Weights of a small transformer language model.
Size: 15 layers, width 512, 8 heads of 64 (2 for keys and values), MLP 2048 squared ReLU, vocabulary 10011, 47.5M parameters.
Training: a variant of SOAP for these matrices, 961M tokens.
Each number is 200 + 40 x the weight over its row's rms, rounded and kept within 0 to 999. Layers, rows and columns count from 0. The size before them is the row's rms in percent of the matrix's.

# up: layer 4 MLP up, 2048x512, rms 0.152, rows 1048-1100, columns 448-511
# down: layer 4 MLP down (transposed), 2048x512, rms 0.142, rows 1048-1099, columns 448-511
up1048,099,174,221,215,165,245,232,228,218,194,166,200,229,132,141,187,147,182,225,158,137,201,271,356,145,121,177,270,168,235,216,235,224,217,209,216,227,155,152,159,205,219,194,236,189,198,229,183,277,218,255,240,184,174,188,207,233,236,216,196,205,131,170,200,213
down1048,103,206,194,189,226,198,194,180,164,180,204,287,195,175,223,89,239,208,204,215,283,164,206,153,204,259,187,234,219,197,132,185,168,178,241,146,228,215,273,223,257,204,199,238,218,205,207,253,188,145,152,165,194,264,209,218,285,161,230,124,159,215,149,195,225
up1049,095,215,167,180,198,190,156,232,193,119,156,249,204,229,246,183,222,178,196,266,159,229,191,178,110,171,266,146,267,211,205,141,136,223,235,248,197,247,171,144,204,262,171,198,193,242,252,155,206,192,223,182,184,227,177,164,161,305,154,187,221,194,239,221,272
down1049,099,163,169,271,234,264,303,113,189,176,254,134,164,205,180,204,120,218,223,223,175,179,224,232,176,140,183,183,184,191,115,164,238,231,192,174,226,204,212,179,282,212,160,224,238,215,147,202,163,217,198,196,187,261,233,226,189,175,217,169,187,221,161,203,193
up1050,087,202,162,228,186,245,134,270,175,250,234,246,163,226,216,195,163,145,157,166,196,199,219,172,209,241,200,267,234,192,207,229,197,194,261,168,232,263,184,217,210,245,143,159,262,221,171,215,159,144,192,155,146,98,137,226,171,251,270,118,155,220,188,228,198
down1050,101,173,155,151,200,148,227,210,157,197,249,111,156,189,154,199,164,122,233,139,142,158,281,158,215,169,174,195,141,209,195,206,211,182,281,263,161,189,236,190,135,135,161,185,140,207,177,115,262,256,184,226,171,281,177,235,118,203,195,175,113,157,207,194,158
up1051,090,165,216,241,122,185,179,172,213,120,182,191,226,189,179,254,273,186,198,229,145,219,244,208,115,223,166,200,246,146,205,223,156,239,110,171,152,150,204,172,123,163,215,209,148,225,265,273,146,98,177,168,187,121,122,194,261,247,295,167,238,238,180,178,206
down1051,102,237,228,165,234,134,183,232,196,197,252,219,206,161,245,207,139,186,236,231,200,114,196,223,196,213,199,205,238,202,101,172,157,197,167,161,250,203,144,211,176,174,255,188,237,267,163,202,269,273,199,130,238,222,237,179,250,263,217,199,225,234,164,163,237
up1052,102,187,195,159,265,176,220,246,155,223,173,234,207,210,191,256,249,161,164,191,175,133,165,192,227,190,250,221,188,168,147,233,179,262,113,189,157,189,129,204,207,247,180,171,104,189,125,238,241,201,202,245,211,184,144,141,224,290,240,137,204,232,242,242,204
down1052,104,229,273,166,225,229,152,191,242,182,221,213,207,227,230,218,169,234,232,217,150,199,210,144,156,214,192,175,216,151,221,174,231,236,199,199,161,184,200,146,226,138,237,182,216,250,244,234,121,190,226,185,158,185,210,189,245,188,194,239,120,251,120,208,106
up1053,098,226,192,204,162,172,159,216,218,205,269,153,177,206,238,196,181,221,265,239,234,180,185,169,189,235,166,174,189,158,194,232,214,210,257,242,185,121,227,211,217,169,245,174,269,167,213,181,178,143,156,174,291,209,147,167,198,229,133,187,190,178,205,164,246
down1053,102,255,130,182,175,217,203,202,222,180,199,211,204,181,137,183,177,157,198,270,177,170,141,232,133,191,212,201,177,270,198,139,212,135,227,164,200,212,219,230,124,267,311,148,148,248,112,138,210,289,182,230,173,238,163,244,167,254,193,237,218,173,189,210,208
up1054,104,212,104,95,185,209,207,233,189,295,168,226,190,160,131,219,170,201,195,183,253,229,182,208,186,229,154,186,221,226,155,237,209,192,204,211,210,266,161,195,208,134,193,107,265,236,212,137,240,184,219,177,227,202,192,167,166,239,185,146,47,186,205,207,121
down1054,106,253,182,198,154,290,235,175,165,238,167,259,152,237,148,165,198,222,211,181,203,310,202,186,259,187,195,215,203,210,159,177,210,256,147,245,124,101,228,209,278,134,161,207,171,182,215,222,229,218,179,216,201,194,183,210,171,159,251,178,166,177,172,208,219
up1055,087,138,172,193,230,249,129,260,165,127,222,204,166,220,194,185,190,160,153,218,173,191,259,283,181,248,232,109,123,259,75,140,232,196,189,195,176,185,204,241,202,215,140,240,232,219,146,170,184,221,261,173,151,181,199,227,226,190,240,241,207,202,166,185,190
down1055,098,161,231,193,161,199,262,219,278,207,138,162,246,197,221,152,200,197,158,188,164,212,192,192,177,208,203,209,81,183,150,254,227,189,205,224,138,218,138,249,217,179,147,229,195,231,207,209,251,237,127,265,151,148,236,258,232,236,215,261,217,192,157,184,143
up1056,106,214,185,114,231,141,202,220,250,224,203,196,152,182,138,149,292,139,178,219,217,294,231,194,258,170,198,141,180,157,221,182,209,121,131,168,198,204,199,231,186,131,249,144,202,221,241,159,208,193,252,125,204,144,157,175,154,218,199,203,203,231,182,160,227
down1056,099,152,208,192,124,182,220,223,228,250,311,202,147,187,201,173,155,140,180,196,144,249,218,251,195,235,185,235,182,182,215,269,223,254,250,197,129,231,167,170,181,215,127,156,192,158,212,213,192,217,216,246,140,220,224,179,181,184,200,156,227,249,226,233,249
up1057,092,184,182,181,157,170,164,213,207,150,174,179,263,216,229,284,198,179,259,187,215,243,288,231,181,251,200,255,205,208,210,211,178,173,200,171,221,247,236,162,167,297,163,165,263,159,265,232,158,228,179,165,236,291,150,220,180,126,212,137,199,175,209,161,210
down1057,100,198,184,246,209,199,126,197,205,276,161,226,269,169,171,215,207,217,198,203,227,200,190,231,228,191,154,227,191,211,189,200,209,277,250,198,222,194,170,264,198,237,218,260,239,299,170,219,201,179,195,210,195,198,200,117,221,188,185,193,202,225,269,149,167
up1058,091,93,187,304,236,229,223,212,183,228,234,170,268,186,147,219,259,136,254,129,205,230,294,144,150,125,174,200,277,234,210,205,230,123,187,252,248,212,250,228,270,242,137,181,160,179,123,217,211,223,166,231,155,206,177,206,217,231,237,193,158,145,237,221,269
down1058,097,279,229,196,240,263,206,216,225,155,202,182,236,154,182,179,225,233,257,143,210,274,245,188,155,242,201,326,201,195,176,198,211,253,237,183,207,168,215,152,258,229,221,183,220,280,155,205,195,264,232,218,164,177,206,221,154,190,205,259,210,197,100,153,186
up1059,087,225,160,181,179,219,145,227,183,215,204,183,203,192,256,162,166,210,193,176,215,174,159,217,208,130,199,224,256,211,175,191,216,230,209,183,208,203,195,256,257,200,186,218,220,173,242,200,116,173,255,134,175,195,264,116,240,206,262,283,158,222,144,251,144
down1059,097,293,218,185,186,172,236,172,171,176,173,142,188,182,167,206,172,243,138,225,227,138,223,240,211,173,198,238,230,178,129,225,171,198,348,192,221,195,247,171,139,211,221,194,206,228,206,219,212,189,177,160,225,148,277,246,213,179,146,138,160,208,215,197,154
up1060,108,221,184,182,184,178,190,217,203,204,221,277,206,191,222,156,217,257,139,186,205,249,221,301,188,177,213,190,223,239,229,198,179,218,153,195,193,222,222,225,159,239,210,194,167,204,311,241,146,205,142,205,263,135,256,132,203,281,211,189,176,212,160,189,219
down1060,096,177,219,191,214,134,241,232,176,201,188,109,79,199,171,185,202,244,171,222,234,162,195,250,284,308,123,238,199,160,191,137,184,190,194,178,159,225,166,133,223,149,160,176,197,124,147,268,285,166,228,131,229,137,193,181,194,157,194,156,225,221,179,243,163
up1061,097,326,177,196,166,202,232,277,275,183,161,280,231,219,205,196,228,179,179,245,158,161,167,227,199,218,182,240,179,213,156,186,158,291,201,171,220,174,210,126,273,172,186,134,204,203,213,224,180,197,209,160,179,253,221,247,216,180,264,200,239,133,214,220,139
down1061,100,195,148,218,188,176,224,256,260,259,175,196,233,250,182,237,196,313,200,189,243,236,189,206,156,160,163,220,215,267,224,230,187,197,198,163,245,164,162,219,115,243,217,232,203,184,165,167,207,214,141,202,204,207,172,171,206,214,143,235,124,194,231,254,209
up1062,087,250,135,159,232,244,115,159,185,221,252,267,178,211,247,197,161,133,210,314,195,145,254,225,298,171,141,196,227,178,199,213,203,139,296,146,243,153,205,273,217,237,179,161,161,263,224,163,213,191,180,251,175,200,164,187,189,203,168,174,190,265,195,161,159
down1062,098,227,130,183,216,201,117,266,172,264,274,255,194,202,157,182,145,226,280,247,144,210,217,198,218,266,180,219,211,292,244,197,152,194,248,169,182,144,151,229,234,231,194,217,256,244,188,271,181,178,204,203,194,193,176,206,283,178,209,215,233,258,206,158,188
up1063,086,189,186,120,119,185,140,217,123,160,228,152,213,147,118,242,169,279,225,225,192,102,124,222,220,176,169,148,213,144,148,175,196,156,164,170,190,232,202,254,245,182,200,208,149,153,115,157,130,148,197,198,208,169,227,215,218,169,226,161,162,240,281,193,180
down1063,101,189,282,188,246,191,162,201,190,161,213,228,194,328,245,180,213,198,209,166,196,215,253,186,121,197,204,147,133,153,94,279,151,230,207,147,193,201,207,133,201,181,243,112,175,235,262,233,203,235,170,171,148,228,167,180,154,199,234,180,216,173,189,284,192
up1064,079,150,242,233,175,189,198,255,212,189,216,198,223,231,238,154,167,248,160,126,173,219,207,116,226,207,183,208,187,267,238,203,256,214,163,114,166,204,240,174,113,181,118,217,100,236,230,203,201,174,270,199,176,172,184,201,176,253,163,229,231,181,143,138,79
down1064,094,209,138,238,207,230,290,222,170,194,226,163,205,261,140,207,198,104,191,162,190,200,209,208,187,162,218,129,200,152,196,199,183,115,173,225,225,99,229,258,160,234,245,116,131,234,164,217,195,170,218,233,148,240,259,238,183,177,182,205,193,238,242,190,228
up1065,089,207,190,169,162,220,145,196,206,162,278,199,256,263,118,237,208,204,243,227,215,183,184,202,242,267,183,189,218,201,154,183,196,175,174,152,204,200,161,214,191,213,191,182,187,194,238,160,179,247,138,277,195,198,168,206,167,179,197,209,156,152,195,149,230
down1065,094,279,215,218,264,199,146,242,224,197,187,189,168,188,224,158,234,169,126,201,233,214,129,196,130,226,239,258,223,120,228,196,222,171,173,209,231,250,210,202,171,260,208,172,232,189,151,150,210,179,215,227,161,224,225,239,214,270,154,173,167,251,195,220,201
up1066,113,217,197,230,220,129,232,224,222,185,216,281,205,231,206,244,207,243,145,201,252,174,191,171,273,168,172,261,223,204,255,211,167,214,147,123,219,233,176,220,256,217,241,153,247,168,213,197,129,198,194,249,231,269,264,137,156,238,234,226,166,192,181,197,256
down1066,099,236,201,151,159,252,149,169,204,219,207,154,229,209,187,167,177,140,267,148,157,204,148,178,154,267,231,167,233,201,209,213,216,162,265,250,209,171,193,179,147,186,154,165,79,179,284,184,277,191,223,258,182,157,137,245,200,153,217,192,259,223,235,195,152
up1067,099,252,163,258,196,254,234,130,124,130,280,216,187,199,231,152,194,185,240,216,146,233,167,257,178,204,238,244,250,244,180,181,179,202,226,211,120,181,185,213,270,213,160,237,252,240,250,189,183,174,294,145,195,175,164,177,225,196,218,219,155,164,115,259,204
down1067,091,173,188,161,249,156,158,282,191,232,204,192,251,210,161,233,128,259,218,226,196,165,266,192,247,211,206,171,172,191,186,189,194,207,175,145,231,174,216,159,210,153,197,237,166,198,195,216,234,166,152,197,188,232,276,253,193,214,273,171,221,241,238,221,170
up1068,099,188,165,188,210,181,178,201,244,241,167,210,237,149,241,208,191,166,200,160,221,283,144,208,248,203,172,228,122,175,215,184,157,199,167,107,193,268,147,282,222,219,209,255,191,162,173,149,151,139,162,173,137,174,203,290,104,124,184,150,189,260,190,250,237
down1068,099,165,196,169,213,274,205,217,196,170,143,235,291,209,189,183,180,248,251,209,202,131,90,223,182,255,280,216,246,187,208,198,159,196,198,248,246,231,210,187,210,231,314,146,186,225,254,208,225,170,121,169,242,200,171,138,161,198,177,217,220,189,202,225,162
up1069,096,221,202,252,91,204,204,195,206,240,184,223,215,209,223,193,227,201,219,129,122,261,206,250,209,188,230,190,185,169,250,180,190,221,149,235,260,188,218,186,203,286,177,193,189,239,162,262,211,208,271,141,209,219,194,219,146,120,226,253,242,137,173,241,224
down1069,098,260,199,201,194,218,297,245,204,202,188,213,264,217,163,190,172,207,276,222,172,160,180,195,203,214,228,107,205,236,239,144,181,210,178,150,265,202,268,200,158,211,183,218,227,226,216,215,153,211,193,211,316,141,248,180,271,203,239,216,181,219,227,179,121
up1070,110,186,163,224,122,193,171,177,219,170,211,196,201,208,176,169,161,146,172,158,197,195,203,181,244,221,198,221,208,250,147,206,254,232,196,214,170,215,208,156,225,235,231,162,232,277,186,247,258,197,190,236,207,176,140,93,205,203,160,231,146,214,123,219,221
down1070,110,188,205,234,197,219,178,190,187,245,157,164,174,170,253,235,231,249,221,134,209,296,192,197,148,191,204,118,146,159,225,144,159,155,157,207,237,142,183,193,238,178,219,206,159,207,240,214,215,213,214,247,252,254,249,251,188,218,192,256,212,197,261,218,176
up1071,105,255,182,230,290,252,219,239,213,227,232,249,183,221,164,192,147,137,139,192,158,223,241,236,105,165,186,190,180,299,156,162,190,288,237,148,235,182,148,190,205,112,265,200,193,259,230,176,133,230,169,247,164,184,194,156,206,220,181,189,211,208,239,265,206
down1071,100,301,120,183,241,155,196,97,149,265,152,172,218,214,280,253,273,245,179,193,274,209,196,183,203,226,239,133,207,195,239,281,166,168,184,273,250,207,244,197,150,180,208,156,168,266,217,170,175,224,209,173,172,206,221,212,200,216,148,273,249,197,252,192,173
up1072,115,220,186,186,207,179,215,192,211,193,201,220,242,223,326,218,264,151,247,209,197,185,218,257,193,180,167,205,184,287,164,204,187,172,204,193,208,203,228,192,193,248,139,215,251,270,192,203,247,159,242,137,198,186,230,227,172,205,205,208,214,223,175,220,221
down1072,110,186,191,201,200,232,229,190,235,234,108,196,218,231,257,175,212,181,258,142,282,288,236,188,188,241,236,246,276,229,210,273,181,147,188,147,212,191,229,148,239,234,243,129,197,189,216,167,163,249,234,140,112,194,217,254,165,217,212,192,120,153,224,184,181
up1073,102,205,160,188,230,190,188,207,247,208,225,225,146,161,267,216,185,165,179,272,198,205,199,205,136,178,221,168,195,178,156,180,138,261,264,216,277,225,222,242,202,178,202,177,213,239,210,176,237,182,266,210,203,189,269,209,175,200,248,218,226,235,145,163,243
down1073,099,107,192,216,165,193,292,248,238,259,198,175,188,193,102,208,202,198,169,191,217,259,188,267,184,204,198,236,210,193,180,222,217,157,261,156,100,164,221,130,172,167,218,201,163,201,173,222,181,248,253,268,184,107,188,202,178,175,201,232,155,175,167,182,250
up1074,097,163,165,145,186,211,154,241,175,206,169,190,279,211,217,254,202,237,189,187,194,189,179,265,196,225,167,135,179,180,172,123,86,225,204,234,135,179,198,172,240,227,189,158,186,221,176,185,234,180,208,207,209,224,151,181,220,159,241,257,202,213,229,221,257
down1074,097,222,249,209,228,221,94,186,234,122,165,173,189,155,190,265,144,167,124,151,215,227,191,184,204,175,225,187,170,135,177,212,172,141,238,229,250,175,166,313,192,268,187,211,214,289,211,205,270,207,162,220,232,243,228,131,195,200,129,109,221,245,183,226,173
up1075,094,261,99,217,200,190,300,190,233,216,197,222,263,145,233,182,127,176,190,140,230,217,209,281,209,190,195,121,207,149,128,195,129,188,274,188,204,138,159,246,137,194,192,223,202,170,250,255,224,166,170,137,196,197,176,167,157,146,237,204,151,183,185,159,154
down1075,102,145,230,170,232,174,180,186,213,232,249,256,234,148,220,240,205,279,257,225,187,243,156,238,221,189,208,236,228,236,170,161,181,189,137,194,168,185,236,199,215,290,172,189,158,218,237,214,247,232,178,163,214,200,242,192,188,178,125,193,269,88,204,266,220
up1076,104,186,237,201,255,234,226,232,218,198,208,183,219,222,227,149,216,202,124,252,283,179,168,212,180,197,159,253,164,215,169,234,240,209,197,161,232,218,180,178,211,195,155,189,267,168,184,172,154,220,196,261,153,224,171,213,187,238,158,228,253,267,228,204,274
down1076,101,168,207,184,214,175,193,238,72,282,273,172,181,208,141,192,189,223,195,115,200,159,175,190,135,206,223,150,233,179,227,165,279,208,232,214,174,174,113,191,108,135,274,223,220,204,235,135,149,200,240,178,229,224,196,187,163,155,162,218,212,161,239,222,176
up1077,099,220,335,212,191,213,153,219,171,218,185,112,147,164,223,180,135,206,203,168,212,197,285,241,221,166,181,202,202,210,227,245,167,181,198,245,179,226,240,131,189,158,231,144,200,164,257,247,219,205,179,134,242,198,224,228,192,170,283,187,162,207,248,274,180
down1077,100,91,198,179,190,202,189,212,192,213,155,192,219,211,175,283,215,193,204,185,201,237,184,165,176,219,245,186,247,162,245,197,189,243,120,185,184,142,231,156,266,234,152,219,187,248,195,147,199,215,201,151,187,203,172,181,230,216,148,228,189,233,202,195,186
up1078,091,123,189,178,287,210,166,183,252,175,165,160,167,211,243,169,163,247,233,181,199,208,208,251,275,179,254,209,274,167,185,158,244,187,124,185,203,215,250,206,229,142,201,136,213,219,228,242,123,201,210,184,252,163,164,180,240,146,237,187,137,258,215,193,212
down1078,092,148,273,173,219,158,177,170,180,182,206,183,150,190,128,189,249,143,226,253,169,187,220,182,232,199,183,245,190,166,231,160,235,171,207,172,205,143,273,160,148,182,143,228,201,247,175,166,239,172,215,219,193,152,242,238,115,191,246,169,241,115,175,194,243
up1079,105,179,196,183,222,183,207,200,138,115,142,274,224,132,165,227,236,212,171,239,172,163,230,231,229,211,158,137,213,228,191,206,168,161,199,166,168,170,223,203,210,269,179,234,198,220,164,214,254,192,196,163,144,191,216,194,184,216,176,257,229,201,163,168,239
down1079,105,196,209,177,235,144,202,167,146,172,207,224,210,200,240,121,204,161,197,233,193,165,149,209,231,284,265,223,165,185,193,197,129,260,207,179,190,236,214,140,156,198,219,268,186,121,187,91,184,118,181,138,208,191,232,227,228,192,186,138,205,226,165,235,233
up1080,099,251,163,200,187,187,248,226,305,209,124,253,251,239,170,156,274,153,176,168,251,211,167,156,166,188,231,244,241,117,180,198,151,193,171,179,201,198,259,174,134,220,237,178,202,188,199,251,192,193,195,246,95,228,218,165,232,192,211,219,197,238,50,200,141
down1080,096,204,187,131,179,197,185,218,293,184,244,283,174,155,199,217,159,215,165,186,180,270,128,222,204,148,259,166,123,225,158,208,256,182,187,230,257,186,244,229,155,184,204,180,169,147,170,154,175,186,206,144,233,137,152,238,236,177,288,253,165,175,205,231,243
up1081,096,194,172,201,236,250,175,204,158,268,214,256,264,174,152,206,211,137,166,196,111,191,171,170,211,160,198,136,193,233,212,181,159,200,202,252,286,182,147,189,193,254,205,239,177,180,208,233,144,249,173,195,224,90,261,182,223,216,223,195,231,284,190,233,222
down1081,096,170,191,205,193,179,199,203,226,138,160,161,166,250,219,203,225,239,220,263,199,192,263,169,220,126,147,211,194,179,114,221,166,219,159,211,178,229,235,231,220,209,245,243,265,181,231,211,202,155,272,189,193,241,190,226,208,186,216,249,114,133,216,135,241
up1082,088,196,222,203,166,200,137,164,177,215,201,133,209,167,142,222,151,168,180,208,187,217,129,194,215,197,190,156,174,213,297,184,248,163,226,306,168,155,175,163,139,194,222,186,159,189,113,127,167,184,164,227,156,136,259,191,183,171,183,244,222,207,157,216,248
down1082,099,138,210,220,164,172,222,262,193,200,243,296,220,159,173,145,276,113,202,151,215,157,209,192,165,143,172,212,144,189,282,207,145,154,238,153,205,250,171,180,224,196,199,177,217,194,173,227,186,178,239,249,283,170,167,201,230,161,199,170,244,203,151,197,203
up1083,111,192,166,204,160,212,197,242,162,186,297,207,231,171,231,174,195,125,206,154,149,258,297,229,188,142,216,232,263,116,148,146,259,186,255,163,140,168,162,273,150,166,209,138,209,175,188,260,194,256,199,155,249,238,190,304,213,213,220,184,203,120,131,226,179
down1083,108,194,156,239,201,117,255,146,237,169,157,212,233,248,174,257,228,222,191,175,181,193,244,220,209,164,158,173,269,194,228,171,166,172,175,221,274,250,167,214,178,203,215,206,128,253,160,216,178,173,164,179,146,229,247,160,183,196,211,241,259,205,210,196,212
up1084,103,196,170,189,187,172,199,244,216,264,250,238,218,195,214,140,232,170,226,258,234,257,129,190,210,225,225,243,114,216,194,248,160,192,187,171,216,237,189,155,208,190,188,244,199,215,238,162,229,217,199,173,232,115,194,218,120,199,191,249,260,180,186,186,215
down1084,110,164,137,163,163,194,245,242,166,188,143,130,130,223,138,238,195,216,148,230,171,253,239,162,172,170,215,173,198,133,143,248,221,196,211,204,150,229,181,205,259,238,199,265,154,175,203,193,159,93,172,148,144,204,129,204,222,164,158,133,178,230,218,256,142
up1085,085,131,194,228,222,266,241,231,164,237,173,200,233,167,171,130,270,192,161,149,169,247,211,188,200,201,157,179,178,225,213,202,217,178,213,213,136,180,151,176,195,245,125,189,166,208,270,273,185,237,145,220,151,184,215,223,188,238,243,189,168,233,191,207,237
down1085,088,151,218,182,211,177,217,300,215,240,194,263,196,172,233,184,190,256,261,226,242,126,265,190,192,165,277,210,209,152,172,284,268,250,101,159,245,244,220,164,192,121,220,211,236,135,231,195,170,251,259,176,161,236,204,227,287,198,194,202,147,199,166,212,191
up1086,089,214,132,219,199,220,190,194,207,236,168,226,142,240,299,202,185,159,197,189,146,227,228,188,176,160,130,137,292,226,218,158,161,109,230,179,116,206,198,230,187,188,249,210,195,142,236,284,181,239,163,199,186,221,211,219,133,228,219,220,217,251,176,234,264
down1086,094,205,250,167,262,246,203,132,229,212,214,197,180,226,144,228,241,211,200,179,217,229,236,180,290,261,165,239,185,203,219,211,217,219,217,257,222,240,205,223,252,199,243,178,215,186,224,245,149,187,217,201,160,233,226,222,93,256,172,135,205,236,232,185,159
up1087,096,161,162,211,189,254,157,229,160,223,163,221,105,174,241,144,167,167,209,209,278,158,259,243,216,191,221,217,218,203,211,168,167,171,153,121,152,146,225,313,209,236,184,179,202,162,194,207,176,237,176,202,173,229,273,232,276,173,209,201,167,168,163,231,194
down1087,106,199,146,150,214,166,221,178,212,185,204,204,211,188,207,262,106,265,219,211,267,174,223,219,228,230,164,247,206,166,181,216,197,225,208,229,143,141,311,257,184,186,245,242,178,183,191,210,208,120,211,178,192,196,346,213,173,135,199,190,244,179,230,185,249
up1088,105,96,179,282,194,182,178,171,191,119,215,204,124,267,209,160,155,209,136,167,152,178,189,146,183,219,205,190,143,226,119,212,199,180,218,223,177,236,163,219,135,200,156,155,226,195,191,225,288,232,177,219,202,214,209,149,207,182,270,198,217,213,287,144,237
down1088,098,275,170,192,187,195,170,267,192,203,203,194,233,158,246,218,207,279,73,178,117,199,194,183,253,225,222,229,157,169,186,195,181,216,245,207,169,168,124,133,158,192,178,256,222,182,171,237,218,175,211,199,193,260,280,257,213,255,197,170,192,272,184,268,150
up1089,099,146,155,157,160,286,138,211,164,228,184,199,171,183,224,185,209,202,164,210,176,200,167,209,246,166,278,127,170,216,137,110,211,212,214,164,118,269,243,219,201,173,184,219,200,182,151,132,210,183,151,191,147,177,167,146,186,228,209,181,188,189,161,199,163
down1089,102,242,178,158,225,114,265,215,189,222,162,212,140,253,180,304,158,210,242,207,256,212,192,152,131,196,215,183,162,211,175,237,205,174,196,248,148,156,240,239,177,201,177,252,280,210,191,133,194,154,231,193,173,202,173,193,190,195,135,165,193,234,144,290,320
up1090,091,171,190,251,196,221,110,292,248,215,240,173,297,188,213,184,134,243,151,218,213,162,125,229,182,191,247,198,217,239,210,230,220,197,171,263,139,320,175,160,191,165,166,164,225,233,192,225,180,148,178,191,202,268,219,198,218,187,217,159,226,225,198,207,216
down1090,099,166,162,222,121,184,244,193,235,139,242,185,200,237,237,239,189,249,131,249,126,245,197,269,192,211,267,186,169,215,136,191,204,182,213,187,214,188,247,142,186,220,266,228,244,268,159,200,172,205,175,325,135,170,207,228,236,154,143,266,248,204,186,135,202
up1091,093,231,249,275,204,233,174,188,156,182,194,215,182,208,177,184,204,249,216,240,212,238,248,159,244,273,214,212,228,181,168,201,172,259,115,189,249,201,194,252,213,213,187,242,164,250,102,312,269,231,250,147,191,157,221,199,247,197,194,103,202,161,167,177,187
down1091,103,199,211,176,199,192,145,152,170,238,178,202,206,206,197,233,170,204,257,250,214,167,191,139,149,242,221,203,206,175,250,227,203,229,225,163,240,229,209,224,161,189,222,173,139,224,168,181,162,182,139,160,204,229,292,206,190,204,162,147,181,155,153,175,179
up1092,089,254,197,193,170,203,204,189,131,211,234,177,216,201,230,166,199,146,218,232,258,213,203,213,192,185,197,176,221,229,183,161,156,256,159,315,139,214,217,113,183,202,259,93,212,228,187,258,158,195,203,213,252,167,169,169,199,166,268,181,235,190,206,277,181
down1092,095,165,262,220,146,168,248,243,196,184,256,161,233,235,209,203,203,236,209,200,193,206,156,209,172,244,183,184,213,239,139,154,162,124,219,113,245,204,231,122,174,172,203,195,144,174,135,205,242,218,177,161,168,229,226,118,195,226,175,217,214,181,209,143,203
up1093,099,163,106,168,211,169,178,291,152,284,143,221,229,124,227,144,238,176,206,182,257,206,213,175,195,174,224,207,201,116,78,241,216,213,182,224,172,287,223,195,107,215,189,190,191,191,187,262,253,203,213,170,193,163,223,182,189,185,194,222,214,222,89,179,215
down1093,090,215,169,222,220,214,189,148,270,183,193,244,199,170,174,198,136,196,199,149,158,194,226,256,190,162,173,167,244,231,206,226,167,305,243,344,195,203,165,211,194,234,223,246,204,223,225,201,178,195,197,231,230,183,148,218,160,214,174,276,288,181,307,211,209
up1094,104,177,209,214,190,120,205,229,229,230,253,163,160,198,187,282,129,201,201,201,161,282,232,241,191,216,96,248,182,220,200,207,211,108,209,162,271,194,220,204,191,221,209,240,180,252,188,209,167,133,221,202,162,233,119,164,208,222,181,206,136,184,110,106,256
down1094,095,247,204,158,160,231,145,239,113,220,142,186,224,164,163,201,164,206,171,165,240,198,165,279,193,166,178,216,177,215,157,149,209,244,228,205,130,208,202,230,170,207,236,203,224,182,241,209,207,214,171,182,219,212,205,266,184,199,219,174,195,150,142,184,205
up1095,093,149,207,202,211,230,204,207,125,239,136,212,209,177,158,197,207,286,195,196,147,168,180,165,208,230,148,141,263,222,163,174,187,147,191,215,228,188,267,210,179,249,206,220,158,227,240,179,187,200,146,233,206,229,201,173,211,170,191,177,259,151,227,199,266
down1095,093,216,220,167,136,229,186,177,229,154,161,207,231,202,210,226,235,201,159,142,208,210,190,192,246,210,234,210,219,224,181,243,112,211,228,179,147,206,216,196,190,261,151,296,258,178,216,267,246,186,249,181,223,122,220,103,178,190,127,209,154,171,225,199,217
up1096,097,214,169,169,187,233,192,280,248,208,207,244,263,147,249,160,297,286,173,176,152,170,235,286,194,216,182,149,160,215,246,214,218,170,181,158,186,201,220,263,250,213,155,234,259,231,221,261,178,199,213,270,240,118,200,289,129,184,238,175,238,235,235,150,196
down1096,102,214,115,211,212,93,260,186,184,213,187,198,277,178,190,205,134,198,205,265,204,245,153,163,182,158,219,267,199,256,178,189,166,235,201,128,221,270,241,197,270,231,226,256,176,167,130,203,128,239,157,252,261,175,220,200,153,221,159,203,231,152,174,187,212
up1097,105,194,228,192,274,195,176,171,185,203,151,138,200,182,227,215,199,171,213,145,255,195,218,195,278,250,231,239,198,250,216,238,184,197,153,217,147,182,262,246,228,190,225,122,268,237,154,212,206,200,191,236,124,182,261,174,161,198,227,123,125,193,128,143,252
down1097,101,230,168,173,240,239,147,207,156,234,190,153,204,224,210,223,159,257,154,140,250,169,229,160,230,117,216,91,178,168,169,163,173,161,215,177,236,134,184,181,229,190,182,199,183,102,179,179,205,210,249,183,220,247,224,263,197,218,255,229,159,244,238,237,202
up1098,108,185,244,236,271,206,287,200,202,211,111,246,258,258,179,181,228,251,147,192,189,210,158,227,201,306,122,182,231,202,202,172,160,234,142,302,168,227,125,225,182,188,190,183,225,212,197,222,158,230,217,203,224,199,217,167,222,227,206,214,230,227,208,141,135
down1098,106,171,190,180,215,234,171,216,211,172,176,211,212,209,164,234,209,185,167,215,230,207,267,210,138,121,256,218,232,171,252,257,177,196,125,180,136,234,281,202,274,176,173,186,160,188,251,283,202,157,192,141,266,202,167,250,123,108,193,213,169,173,162,182,159
up1099,112,197,244,78,163,199,166,239,167,160,187,207,179,176,235,259,211,229,219,128,164,158,212,225,258,174,134,287,185,185,174,217,211,193,240,173,167,180,294,224,268,161,151,188,161,190,248,154,155,194,257,232,146,197,191,166,279,224,255,154,264,228,225,189,245
down1099,109,209,237,147,182,214,209,136,221,203,228,198,213,232,158,180,241,223,236,256,157,268,211,121,145,109,148,246,233,246,188,207,193,200,232,247,221,248,220,168,198,195,170,264,200,195,156,195,198,232,178,109,185,178,199,191,161,221,173,159,171,172,194,100,158
up1100,100,204,225,214,196,211,201,240,128,186,182,142,216,201,229,319,150,261,194,220,190,208,258,190,182,245,161,159,181,189,241,155,232,175,256,199,165,164,165,147,233,164,149,222,211,219,214,196,198,193,179,159,205,208,238,178,250,182,217,230,175,260,240,145,204